config.toml
vocab_size = 8192
tie_word_embeddings = false
init = "uniform"
max_seq_len = 1024
Each number is 50 + 15 x the weight over the matrix's rms, rounded and kept within 0 to 99. Layers, rows and columns count from 0.

# layer 4 MLP gate, 448x224, rms 0.109, rows 114-171, columns 112-167
55 46 39 50 75 30 28 43 40 59 57 37 53 45 33 38 45 50 54 75 58 64 57 19 50 47 42 45 43 49 76 50 52 52 73 65 30 75 41 57 55 74 39 52 58 55 41 56 57 53 32 31 40 43 43 42
66 41 56 55 51 49 50 78 40 46 57 41 53 42 46 64 28 53 39 50 36 58 69 35 43 66 37 30 60 35 63 50 45 30 55 67 34 44 47 39 29 48 73 29 43 35 21 53 49 63 37 49 31 57 38 61
54 39 56 49 39 55 77 74 51 60 41 61 69 65 64 32 42 45 41 72 47 59 75 53 29 45 67 73 61 67 59 51 21 56 47 26 80 38 63 54 45 21 50 72 53 41 62 61 76 59 47 28 25 47 35 63
26 64 59 50 58 58 23 56 43 67 37 32 35 58 45 34 45 58 37 43 58 39 49 39 48 52 49 57 56 49 69 63 49 72 54 54 48 49 48 62 47 78 57 13 76 55 34 45 66 45 33 50 63 48 60 89
41 38 34 47 49 59 50 83 61 66 31 50 36 65 46 41 32 48 44 52 66 56 53 65 38 52 46 48 54 59 94 37 20 43 61 24 39 50 73 50 53 61 54 27 53 29 45 37 70 22 40 31 42 60 59 39
63 70 45 51 58 49 62 60 45 76 78 30 43 59 49 08 66 49 54 65 30 46 34 26 26 48 42 50 32 56 68 59 58 44 48 56 39 57 46 41 57 23 52 22 26 45 58 59 43 60 34 36 59 65 35 35
39 34 72 45 65 57 38 61 64 34 49 37 71 40 39 39 53 38 29 58 45 46 62 52 56 41 36 70 42 34 49 45 57 44 37 66 45 44 83 43 35 42 39 45 38 48 53 39 62 22 47 54 52 36 61 66
51 60 43 34 66 59 30 25 31 77 40 62 58 83 52 40 38 59 58 61 45 53 59 40 57 65 68 31 92 62 49 42 56 34 52 03 55 40 62 80 51 41 69 50 33 23 61 76 23 43 63 37 56 40 17 80
74 29 34 40 59 30 46 59 35 54 49 63 44 45 50 54 73 58 42 40 36 60 34 39 56 31 60 60 56 57 51 28 80 17 45 38 52 57 53 40 52 75 33 49 50 50 52 57 54 61 47 26 69 60 82 38
32 65 63 55 54 32 57 57 19 46 58 00 46 50 44 61 59 50 61 58 52 14 51 48 58 50 48 59 65 49 21 57 46 33 15 49 35 76 45 23 58 51 56 65 68 40 58 52 48 44 54 51 41 38 15 67
60 56 60 51 35 40 34 44 44 48 46 45 53 70 53 55 52 75 51 38 57 45 39 46 45 17 33 51 63 87 32 21 44 34 35 34 16 63 59 46 43 44 44 77 58 45 71 55 58 52 77 43 73 52 45 34
54 55 28 60 63 73 43 56 48 58 06 63 21 39 40 51 57 78 54 41 32 50 48 50 41 44 63 76 66 58 71 58 54 69 48 62 41 55 65 27 49 32 75 62 57 68 64 49 57 57 76 35 49 38 74 40
48 23 57 43 50 66 44 58 43 48 46 25 39 43 61 68 49 40 21 60 47 61 61 63 78 53 69 40 63 53 61 35 49 34 50 62 65 43 39 48 36 62 01 49 23 26 40 47 37 44 48 71 23 46 66 53
33 44 25 54 29 59 56 40 45 39 93 37 58 65 57 46 46 41 27 60 68 28 51 39 25 00 41 54 47 45 45 31 39 75 61 55 40 42 50 18 72 65 51 37 33 54 48 65 89 41 58 43 50 60 67 38
55 34 69 46 72 56 48 43 52 26 27 50 49 54 34 57 45 46 43 59 67 33 50 47 60 47 42 54 46 24 38 67 58 42 57 32 41 58 65 29 50 39 21 43 50 33 45 59 42 39 48 60 42 44 35 36
35 65 31 74 36 61 55 71 54 64 47 51 55 78 52 53 79 59 46 54 54 64 77 61 44 28 36 34 44 41 38 68 57 42 64 45 50 51 36 52 00 59 50 86 55 38 42 45 16 21 36 78 43 45 59 35
46 40 40 58 30 43 27 40 64 56 69 86 46 85 67 42 59 55 52 48 63 20 73 53 60 38 55 68 34 48 29 30 33 52 74 63 38 55 12 35 27 43 24 81 51 56 39 76 63 50 51 80 39 36 67 50
37 46 67 46 88 41 38 60 53 51 37 58 44 56 56 60 51 49 60 53 62 47 61 56 56 33 49 81 53 39 34 47 32 20 54 51 60 66 38 45 25 55 45 57 50 51 55 64 34 64 41 29 62 51 63 47
28 37 68 58 48 75 49 30 55 61 42 34 30 40 70 58 42 72 44 37 52 57 49 51 25 73 55 49 52 62 41 25 52 23 64 48 24 39 61 56 46 55 63 72 58 33 37 45 29 23 63 70 51 35 39 41
54 39 34 66 63 50 41 63 54 39 59 70 18 47 62 51 42 30 53 14 52 41 64 55 63 48 65 51 54 49 37 31 57 18 75 57 50 54 53 57 43 66 42 31 32 18 36 42 59 45 60 29 79 49 43 41
48 46 42 72 58 38 25 75 70 48 52 47 42 86 50 36 37 56 19 20 25 39 36 66 36 72 38 40 64 39 41 81 67 48 44 42 44 49 31 35 36 52 48 47 76 21 76 45 53 77 56 52 62 55 44 45
35 69 65 51 58 22 57 52 38 54 62 59 41 45 53 79 50 33 54 48 36 09 36 48 65 55 74 44 36 36 56 46 34 47 56 64 47 53 24 37 41 25 81 43 44 39 44 41 45 51 49 40 26 70 67 35
34 52 41 52 59 52 97 51 12 26 23 72 66 36 46 14 37 48 50 49 20 52 46 43 68 35 59 58 50 40 72 38 51 38 62 65 75 55 44 76 72 64 58 50 51 65 44 58 73 44 50 62 35 61 52 53
07 32 22 26 67 52 55 21 56 55 58 44 62 43 35 34 55 53 42 50 30 43 44 12 53 62 53 14 45 53 41 51 32 31 37 23 60 47 52 39 25 35 69 36 38 69 67 67 33 28 49 68 30 59 56 51
24 43 52 39 65 54 56 43 55 50 38 24 71 72 51 39 45 36 82 40 35 57 31 67 40 38 66 24 39 70 62 32 50 35 32 68 53 33 41 34 63 45 55 43 35 65 86 60 70 43 46 40 51 53 45 31
64 56 25 78 28 68 46 54 42 66 56 25 61 38 48 41 68 37 45 67 27 70 66 44 30 73 42 45 64 69 35 60 42 58 78 64 47 57 20 50 50 35 39 45 45 65 54 64 63 71 38 43 38 63 49 67
60 43 42 48 79 39 61 33 26 50 40 57 55 44 60 54 49 61 68 57 55 42 58 61 46 43 62 28 52 82 49 43 62 44 45 34 56 64 54 50 58 54 49 60 68 15 51 65 45 68 67 38 29 51 35 82
40 50 39 62 55 35 72 83 38 43 49 55 30 57 48 39 37 83 23 59 51 88 72 65 59 47 51 52 36 38 70 36 50 56 24 55 53 55 83 55 52 44 67 59 35 44 51 78 43 40 28 40 21 38 33 44
45 44 43 37 69 44 56 39 45 43 38 24 47 49 49 58 53 61 82 36 70 25 27 65 46 38 53 32 37 69 47 61 17 19 30 40 41 52 40 73 21 30 61 49 42 65 55 61 59 37 48 62 74 48 55 59
71 49 38 45 55 44 34 58 32 51 32 34 49 52 43 78 43 57 49 45 52 66 61 31 19 59 37 41 32 62 17 24 66 53 58 54 56 48 72 54 43 57 68 36 58 77 15 54 63 60 49 65 71 42 63 65
29 63 44 47 56 34 69 65 23 03 47 56 38 53 82 46 72 76 47 50 24 72 52 51 72 47 44 71 30 65 89 35 45 60 59 59 43 55 82 65 52 28 61 56 52 51 44 78 71 37 66 39 47 26 51 32
33 34 40 54 56 69 43 62 46 70 38 34 38 43 39 28 53 46 65 46 68 54 55 52 58 36 58 48 63 67 45 54 34 58 44 61 48 69 51 19 16 50 44 18 55 39 41 65 71 81 64 66 64 50 52 49
33 49 34 48 45 12 56 48 60 53 45 49 42 57 27 17 46 56 34 43 51 30 66 50 21 32 40 44 60 44 40 31 79 68 46 49 70 35 10 58 32 53 56 26 61 42 38 55 50 55 22 32 76 38 48 46
28 34 44 33 51 46 54 41 51 35 38 45 57 54 53 62 70 42 66 49 33 36 47 54 30 44 73 50 77 58 50 44 55 51 68 68 42 59 67 28 51 70 68 49 51 57 20 41 49 44 44 51 60 60 62 51
44 35 45 34 53 67 28 92 41 62 66 36 37 52 50 62 42 51 67 39 48 65 34 43 34 54 26 34 48 57 49 33 30 41 37 53 52 69 41 49 31 59 35 58 47 84 58 42 34 41 51 66 22 54 56 40
37 49 68 45 59 64 56 69 52 20 45 47 67 68 54 56 74 70 20 51 63 78 50 56 45 27 37 64 70 62 62 42 35 73 41 53 54 46 34 65 65 42 34 42 40 50 61 51 68 57 44 40 60 58 37 36
57 62 62 50 30 49 53 36 52 86 51 56 64 52 63 41 54 30 56 62 48 61 38 67 51 35 20 59 41 28 55 51 54 29 74 42 53 47 37 29 58 60 76 62 14 59 53 53 42 34 78 41 66 44 55 68
61 44 20 34 27 47 28 52 36 73 45 73 32 66 80 32 51 51 32 25 89 69 25 60 41 64 44 51 63 43 75 41 39 39 66 15 58 51 45 43 01 38 41 41 40 62 68 49 47 46 64 40 44 26 40 39
40 60 70 45 69 52 17 64 45 40 70 57 46 54 45 50 79 38 21 53 29 57 52 69 52 49 21 51 52 31 51 31 55 29 56 79 67 62 41 53 50 68 53 72 72 61 30 65 32 56 44 63 63 47 55 52
58 32 50 46 60 50 58 60 67 60 22 74 42 42 71 51 60 43 57 35 50 65 25 72 70 63 58 51 57 25 33 25 36 51 60 57 40 66 38 16 35 71 53 38 51 37 46 50 68 62 56 70 67 40 66 59
47 57 52 45 57 50 45 22 56 63 77 50 72 43 62 74 57 43 54 54 52 40 45 66 57 47 26 48 29 36 23 44 12 27 44 00 37 47 20 65 73 61 42 66 29 12 31 11 64 58 33 18 35 59 46 63
58 59 52 41 73 62 39 31 28 47 63 30 54 57 40 62 56 64 27 58 35 46 52 40 64 49 33 50 35 48 47 70 39 69 38 57 34 30 50 54 35 21 73 64 52 52 53 59 42 68 16 73 46 35 66 42
77 36 64 53 34 50 71 42 53 33 43 25 54 82 46 07 71 26 80 59 43 32 57 31 61 48 59 23 66 61 43 43 37 60 49 51 68 35 26 68 52 28 40 54 41 58 33 47 63 54 57 41 63 68 56 85
48 50 76 44 30 55 33 45 43 38 47 29 46 11 65 53 30 25 35 42 71 44 36 48 45 46 28 32 50 27 38 17 48 52 72 63 53 50 23 37 91 46 30 32 33 06 45 46 84 39 54 44 60 55 41 52
61 76 54 59 69 65 35 56 53 83 29 39 57 69 41 21 79 83 61 51 27 33 50 57 42 39 44 50 28 56 44 38 49 64 69 54 44 40 67 46 75 18 59 40 68 42 38 55 50 35 53 73 61 41 78 38
36 51 68 35 35 29 49 37 78 70 42 62 55 35 39 45 31 48 35 46 62 28 63 65 71 46 41 68 58 43 15 25 55 43 65 57 43 40 32 28 57 43 37 31 65 27 29 21 31 50 47 58 46 56 50 25
75 48 00 33 56 51 52 24 36 46 56 43 38 72 46 58 31 69 31 55 42 35 55 26 31 43 59 55 00 60 49 44 48 59 39 29 56 64 51 60 32 50 48 59 63 16 27 37 57 41 67 51 60 66 41 15
61 51 58 45 52 61 43 46 38 38 62 27 60 68 63 50 51 26 31 62 18 28 69 57 49 50 58 36 27 49 37 54 56 24 44 69 58 72 51 70 36 56 73 28 48 54 51 50 57 52 70 61 33 60 43 75
52 42 59 30 48 43 49 59 60 50 36 54 79 36 51 26 42 55 60 28 30 28 54 70 53 46 69 57 29 52 75 69 89 51 66 50 62 51 64 32 36 52 38 27 43 35 31 49 36 65 48 53 38 31 63 45
69 41 52 57 49 52 41 26 39 50 57 53 54 60 23 76 17 65 30 69 38 50 55 43 56 30 32 31 56 60 47 42 42 27 64 46 62 29 39 29 56 76 55 46 58 41 47 31 57 44 51 76 45 36 36 49
28 71 48 47 54 54 65 11 37 29 48 60 79 47 38 50 48 24 48 60 41 33 18 42 53 60 60 31 45 23 54 34 50 35 51 45 55 27 49 56 41 70 47 56 77 76 34 40 57 67 47 47 64 38 57 66
31 40 54 55 77 60 55 30 49 34 27 46 47 28 41 23 35 54 49 66 43 57 74 73 56 44 63 66 72 67 60 35 62 45 62 39 61 29 61 66 67 50 62 61 38 52 62 37 38 34 51 53 70 46 59 53
26 60 45 49 53 53 23 77 52 66 41 32 44 41 62 58 46 74 64 34 43 74 65 66 20 16 49 74 43 62 62 33 59 34 46 39 63 33 78 48 20 41 21 67 41 33 42 39 49 51 58 27 35 40 61 43
30 64 74 37 78 65 54 58 36 51 54 52 81 71 44 32 38 73 41 82 54 58 55 42 62 50 48 71 42 70 38 15 52 22 51 61 32 66 41 30 65 64 53 69 42 49 58 47 50 63 35 06 56 64 24 69
49 67 29 58 68 58 61 53 67 55 44 62 45 63 56 78 36 58 60 54 49 60 48 69 65 38 59 53 40 55 51 50 39 56 59 29 48 52 31 67 56 44 66 59 66 48 44 72 64 65 45 52 63 55 38 29
48 31 76 66 69 57 38 17 31 40 31 49 83 66 58 48 59 68 35 32 61 80 62 57 47 55 51 80 62 43 31 57 73 50 52 62 47 45 40 61 57 25 35 58 43 52 23 64 48 55 36 42 52 56 55 69
45 23 61 82 41 73 42 61 26 38 88 44 30 60 25 52 48 63 67 35 60 00 19 17 61 53 51 41 07 69 54 30 56 50 43 58 34 54 29 47 32 37 53 59 52 66 31 63 57 29 31 68 49 66 50 44
45 57 47 44 38 48 43 64 42 55 54 53 54 66 33 29 33 69 49 52 64 37 57 49 47 26 42 48 58 34 72 39 51 40 66 52 28 38 21 59 27 26 35 56 37 24 37 60 27 51 69 58 44 30 71 67